Weights of a small transformer language model: vocabulary 8835.
Each number is 128 + 24 x the weight over its row's rms, rounded and kept within 0 to 255. Layers, rows and columns count from 0. Numbers have three digits each. The size before them is the row's rms in percent of the matrix's.

# layer 7 MLP up, 384x96, rms 0.127, rows 270-313, columns 48-95
110:140142157086134165133121141104102137099154132118131164172086117188136170153071142133129099168114155112106120153177160072153158148100126158128148
098:122117135117117158154147126170093158138162099094130105137154152158124153123149099171088124145139133121091144125146127111130123136093145117091138
100:134150065109092097118109129129158137163145134131118130137143095171129074140133119148152119060148122133136158125097158159083138122127098145097138
097:133114165153062117162160162118119112115082167121106110081133152094137139139146143129111117184130170131091128119147109118092114136132133136083145
091:123143122138151108128072135119152167142130159160114099115092100121118134123150103156135109097154178134134143174147168094142148113087123173132156
097:141135119143129134090149101090113144120165081107133099147119124157133099150175116144097131135149114156151144130094149119128133122101172154127108
097:126087167113094109142125141172138138129106105110146158092098138168103119133135122160102124168096088171144106146162123168146111142147160133089146
102:088153112147166177133140106106116119101126099100111167132120092170134108126122126137178175112096130128160138159141155107153129141123150101142123
094:126077148094140118086089145117134100136118160165121140151099122151107149129150165159107124111155133162133117152123150092150149193089129117127133
092:151108145118105115098135108077098118110147083140115108122114083134121170147125110151129162147074133161113163120166148101158155142152102133133097
107:101108141131108103116158109154137088093155135131103078118110158145131130127144111084120177144110125130156209146158138128147095104135117134134141
097:132144146106161106174125116168095158128136086141115104156130149133136151120125091168079095113122165144114129135113089128098107139144136122163140
110:126102114081125168113115099120142151133108152103115147112115112097151140167145083161124111109130118150120160167105133142132098135111116138122156
118:132137085146105124142112100121137130126087140095167101125148129175130152155115184183107069150112147133092204116099100120113150138138138137085114
097:126116093118111126131097118146156153154129099170141142118121133111119122157136115118106115144122108102135103145109122096168124085094137168110147
116:099145162135122148146138131136127141101127128127127171139102121128181111130167126093110117120103109130142141123105100149144113146090132113165080
098:147131130117127109098120155107100101093126112114110178135138130106134119149188091142155092139110134134108141127150163105134137133147135087109182
098:102176121147126149120143100123132141104141086105090092121128087096161130128119089152104128088120147086133123118164115145138157159141152135152125
099:168122130116116158124132158127112106132154155098120142104127125140131159155090149158175107152097112119116137130189143131104135154087115159135134
095:122127118160134126140130143154120172130190106119138113128160115162136120108126132153176102058140141121132118117180133156167098139138127145143135
096:082178119127135098126165132132108152153141132108097126132167168157173146141149144130150096157135146085148136121099077124158141157178156143146137
100:137134173139151090092133133112097134107145104128138137168163156142156124139082117127100137134094148093158103144141139141178147114136137143152144
094:162109119133161172093119094133150138140098127102146135118110174151142164119126145131146124142126163168087155090177123127123185170171096127107098
095:087159081116123150119141115128138157144140122138121115164115121125140200113106113117124111112148158158105109159144153148109094158162140119112129
105:089106135088135159142104109063126151092131163093099132137120120115160155127092122191115156117139110148155100124148152091150102133151119131129128
091:092161116144153142109095105158148126132122174140110154130141153164102121128096141140109117131154144148100126065112148146138120130085126143137159
098:125141133111137128141145187121122143108091140109116139088135095135113181100162121134146079079132137109161072158081122092174113119137150136133155
100:129131113159140169131143134124115113130161131159119151117141143131139125156107136112123158120183120161083132155101162172145126106150093122125147
092:120126085144068145161186177126123127125160095107182105159132133124099138140160137112100171123095136122119130108111142134104102131135137127140130
097:133197157132139134123120167092139129120106121104144124106105112164103100135113116125143155121147142117130119105140165136106119168123121131112110
097:132140122122102105160112103119095143132111141115101177104135096126119112096143100134156098120098120145135123145149113148125143152148157171131098
096:146162116128054159131116129117102133135128154099115153121094122095101134152156142138131144135113116166101084117141132117110162125104162165086132
101:156114143141129136141112120169115160126143108155139102105169108158113139112177127132144125156130100164109120151106117159142108099159099128127130
101:127086126171101103151114131136146118146089160099120144159118109144164134109152143100137116108085077085139109100086166103117148108116114132101152
099:157147149137149154104095113097147100151102170134137101111095141127116133156130124131130140170154103097127133140170147105121150106124111140108107
090:130150114153116104134137134111130113158123135147131111133113125151096105149151120096166187147114098128081127128123116120115118145120130126088145
100:111163151155155125124140165116157142146108085127119163148091121103157113122120101143161207136124118106107148102085109135134127139159141130149133
113:097092131146124125103134125129125142172111126109111114139111120127097134150160105101086143122123164173161144141089158198135127100153117155092098
105:130122109120105106171135109107136126131134148107123136078119123156130182138128123115098122118090111077149162119132166103155124106078131143120129
093:135162141136137137128155143125134170180163134099130165145130174178122116112105120163133130127164115144132131155146102122155125153099135094148138
108:150139134152099118169149122133162112123116110083098103106126143125119127129125122142166085135079142142060132123155118147106117134127125120156106
101:138111113124113147162148085130118159111145144103154110115096126104114136155116202110109097149102136140092097135143119095107096157081132147100115
108:140140152172150168162185123149132139142113159102157160096085140141111135124115121106124101127120108141101130144104091142153140075129139131115124
094:120140114170139121175078139151139108143098172103146119116144150132126097142121129127179134165166138125088166120157106121148149121144146155073119
# layer 7 MLP down (transposed), 384x96, rms 0.121, rows 270-313, columns 48-95
109:164150125107146164128167101126099151127164153157130154132134090154171154134126092096127151125136096090133107155161145120194157142099124146104175
098:092119127101101115130109166160136131134129162127183098145122138177144132106113093122124132108139100169106118093113113096115126171138139126106116
099:142154100097109166118111116147077176165167108146146128129122137127108136093119113124149168094125096097133170150079135132096120132096114148100144
097:123123178146176106125128147120128122112078126125123137128118094189074114082093117138101121158098109115107118061137127137145123092184151099122129
082:100141125117132151138102106133113153133100129143102116122123164095095158192141166147142116165152109110129154096159117121158139157127134087097119
097:151128147093124122184107132121124120115170136121160134091166125188108134120114109180129140110122126104123120106123199101090143139104151087164113
099:132136106145153147127137134101090121157121137137127130150115147126120110136150127134142103112127103112141106121137156118096172149145119204182134
098:110125112127132104152116135145143101111167148154155139114080090144113093153097100120107123160139152143141176095137138132090099117156149152162158
093:170148140072146124121119103087077131152130125150122089152142080132079117120104074150130171140105092136148082152164136134163104119111126106145105
099:128142146127127137096086106124092185132148134127126105125090123132168130113114172126154143089143169174107106161133151114138094143151149088126147
106:107138119129117089101111104126076096102094127109127122141122145163127101157099102130125158130094109113160133169123102131122099155106144197147099
097:169125137094144138101141134087069164137136129114117183162123150085157136155144180109125133125112092148128115149143114145132067142110158187162102
103:130111148109102112125103107064078116150124084156125116138111100135109154131112069117146108148098139142116135153107114131078099146142131147135110
114:120162101144126125130140129144139092147143117122141113134058097110105160152123136136121099125098095109133137075111109115104146139135109145101142
093:140150124117146120127133157146111115163134155135143109125108154157123115075136115134136112126095140170079097123136106141129113102162092101062138
120:112156107158135103182126137156117132132097133119116139136130136115137135135141133142128149112105118123126103108087066132165146177133156108106112
100:148101127132112095145126144093086146174104138143124103132133116158063153151142126146121093139138095160174157140154111078122110156112117158108096
099:100113140156115142136132151150122130136079094105161146148138165152120067108117151150079147138120121094138128128135108133124152120109161121069148
086:108121115119070128132111129112144119124140149086137160134149151148161153150099175150174135156108112120127117110158171082124172140110106122125118
095:111153168106129110114134125076130127127155151132148100124150153130152145114142099132072097166104171126126122134132115140153133122154136138127137
097:102168123138109100145147133181115174142129159132098121143100140148101140174126161085168154115133102139146112100108129152172118143118124140103128
103:108152136138129119133100155155150140115061132135143153108116169158103128085144126142119135135112143115096145124093119139134089162101094090112134
093:099144123088189163118165119144153122136089140110132107127102088175132118074117149154113112112128137157095116124124112125135166153141125102111132
094:157094151169106129148103085114112112089129132104116112164112124123109159177133138159154132122133129099144172144110132129117113106139175127132151
107:153114157105106128111154118082117130144130093087114095113159150128130090151147126147143098131172116142097089146095119147074125121090153077144127
096:160122148114123134147068141144142141153146184100077111122133084107110170173117096145132114101113112092147124129088140108124134127136108153125126
100:162123126206096114113102103165120162111130134126119113148158135094165124171116140102101096111184114174126159098123133143148129118126130118126138
100:148117123137079124090132186146148144116112159101120108129152122125113141140126145168127136127148120153108071157078165128157074132117101095154136
095:139113121144159119101106146141093133127141151102161101092171145153154152117148127162133156143132146132114161114131142163126133111109086103098143
095:129150166132098156113094096116105114126123129140116196119134111158153124106171186094085100144125143110149150103133164109113147175099121157134111
092:122130130151120090100171143106127187156148152128115111143136163106095151144095115123164156170066120128145125119156147150094139153137135116150115
101:141107089125113151153136139112137151141137180094162142111150110111098156130123137123180144147125152126089150136108165124108111116104136055121117
105:108169142154113135098129137138157108126101142137107120150118176122106153132104150147143127157113111144138119107145146156144152099097156055086113
104:118119106126127122146146123138079094133120173093114110126111119105162136134155163167109121130110126112151106115132077117153121145155089144142130
103:133114154109130161075141125155130173143105156108150120100129150075143119123137116090123159154181150081121125129139098138095123094135133177140142
092:145102133094134137115174136121150105088103118091162108077128085088147165137101102149143065117110127121148130139153129144111163131094138138207127
102:124140139128142139135133104101142141138132136130133137131075117151125136111094095105166134152179128114123116119123165136172121112146155145126106
108:122124156114152101104129129110149144139111138118117138143143098123130144149192127099083169126083110144152154181097118141139113133115119128115113
107:096120123176125143134122134131103163095125134138082157183101145118126147134116122075149150108107128094171117151136118123138160145110140130113183
097:131164145127153129137114125138103125157132135165135142170155115113140159160142115096147106127146116143101143131138136146121137120115127088134148
099:122136127175119129180117138162136145122097143108132142115144169106143121096110106155103157157105150164074144102099098168121133144110142094122104
103:146116099143134123125117070137147146151179087134168137138121155163131124104186153103135141129117118114134102081134144136115115109134150067101121
108:081141157147122144156148113193161107093092138112125119159138123163137152123103152150120155153127096154126084157132112175169126095143135087145172
092:119156133141105129138203127091139107097122098116125112133121114142113098108130148095156105158112111151143152139122155129108113179144162167141129
# layer 7 MLP gate, 384x96, rms 0.16, rows 271-314, columns 48-95
085:190098192145115138112143144096138102178171113120175131114074100069114126114132154116131125095136120153095170146131137083128101110111127116136120
104:127115115127091148133127149130183119136137091136123089112126137099104201119105131125161133086124139163125179128158125159130157090117110164172129
108:181151103094131137129097119091126136115167120113141131109129095135124132142151128147120138148192173166100144135087133124122150120141100156114116
087:145151095145188138147100138111132141111147105125112149151100104148124113118141115099140169107143158159144149125149118103194124090106113120153127
098:121142118093086172123132096121134134130140160167180082109078174124139151148162113124159119153166146134102153119097102129101163112139127155101142
090:150158084101105142164115146077147110130107104116084133137121117123160127119116168100104162111100121142132136112101145146127138138065119145160129
113:138160122132177129118119131127128112154137157152109137093128124121138154117111080088175106161104136125135119146092114133145152120133124111103110
090:120120138150124148148090167130124129148159144137141127115137108124125159186181121174113144098120113138149177084118125108124139152108126130118137
103:147152086114142130144056127125111139148118118066106112141122171145097149127125130153129128160162128131104160104125113168142128138106104140102156
107:095164124122127163154098167127142130172153075128109107129093141127147158125109130098150142172126156146143140142109128116129150095165118115128119
096:100141135157151131159124127118130118108103088130145139136114133135061132104115107082163154136137115147143196128104130130129160126149130131079114
110:103125124175087136091136117128116134152133124156112155177106087118098134134137102114141131123160105139137163099094131118136151139075114144156135
123:111113142135121133155095140120134114119136148144104136153087103137110176133138128141113126112090107136144108050123130130115143155148130164153115
087:155129134182138118140100155130149178155116141120096142134092139091076116104143113141111183135086142141112162113145153114144152113155118116116149
105:121159133099128115119145086090148163156120100120138152128139141170129119144139173122126097147103094164192153099113129111139151144128113158114125
097:115186143129114112131131151081122120145199105108137081144198112136159132140131084119099056146150153126143124138131140156106134107156143122134123
096:109131147135125126129132155140137168112077118111116133163141142115103143132105168118104108170169109102147138048150106122121108173089101112136131
099:134143115168125096150138097108121144124119100111127170095111108108117119113128194100117122106155143130159116122153093099119175081144087131135150
104:143160114103152118177086136125135110109115144119116111107104121102095093172110102111145133118106123127159159143130130087118180147111130128110115
109:109121173150125109151110138124103133183131141123087106126077118113111147170147084141129125156108161100078120106144124142100138135075100130163149
091:155106139122118104098114123138135146137133166112172175116097145110086124160157155157098187168166123148148114125105100121139131076113129138094151
115:155131099089148128145120120078114132133172139134093124149104139114129125131091139145162136139118162113136178097109169108145160095137096137132158
086:141112145108144137154143073093120130128143133167104149110104117125115141131105127149133137096118149084170153076138131133142116144127113175144136
105:092192137122142105109130086124111176161157142124121119134149108132107139147115095104124137105139161092133121085123140135143136161118127129118117
088:125111129139115099134111085173118119140111140130160101095146137137140093100157158125171087132166132181136088110122149118115105148117132102139155
100:130178155122146114136098135157154164127092117128179144192118126173104140139119097138126138137129122126097139114128075140171137127132133157141155
098:088088136115119114132123113108130194185113125161112140113084151100165134167131112132122109075162122145122154122136148140137109132111125141140125
096:096174118111132129099157146124142148122119131097133132141115088129137143133108108082132166174124126132180134120139105115099134107100124115170079
083:085158104116130111125155134186112102132116147132102117184139140139086140139149147112129108149157131137167107102093155132128086111132132131124106
086:109125159164124118149107112085112138162137127118115096132153123124160117121122117134104198121182106138148117146119105126153126126117112165137138
095:138169159135160115134163116111152150126127112154134126171136128118121101118119119148140125110144153087104138129149121120129135103129110161178122
100:120113137146123118120101095145136165150122178120098114135108130147127121122116156092118139145121116125165138086115125101133127100095100167144126
096:121097052135099114156133147099148140150137149110108160105120111088126126109133129115116097143121156142109106090087136127116154113157129158146148
111:140129119113161148138121123115150180135122152145108089124148142140132177171106117123134132156144158113097150083121144117111104154154148148153181
093:117135142130115119161110113131168148163146148144157136163131150130105090118171153087125183125144116120102126102095126160112120121116097122138135
100:122159189146128150108123085170125108153153102149130137146126119123122130106101107089135102131151143104111172107090144130096093099137124135126098
100:144113087144146107115088147116144134096114104133136137124122064146141202160096167121114114135177167150142129138170137100143139070104109130147118
108:139110082128120123107134116128139145139145192143134129092145111057135158175107133091121128069149105146137136125069157130139137085115096156135152
091:076135090121115109147147115131124120150121104144175152091110138108144131126144103133125131148074119129130123069150103118108145091113109132120119
115:127112163134105132148092114115119141150148110153118113141097128101109156183128109110172086178138160126120179082166105132163099096129134122176113
098:150127115104110110123115148067138127130174088093130125096126146169092136102157127170145123110148139130121153100093115120146126130123145118112130
115:146144140121113153149114132116112125135152097083154149111126134098072123161145115077107089162151130150154174084152144158129118173098133125130088
099:139147111145147115145094134121108143125121167134112128178101133114071149191149126119114149152165095123117193103132100101169161132059132158095132
108:172090133099129152152143085123151144115131146118140142136151167117076111115128142128140093138143134127143186098105125178136100140103126167148134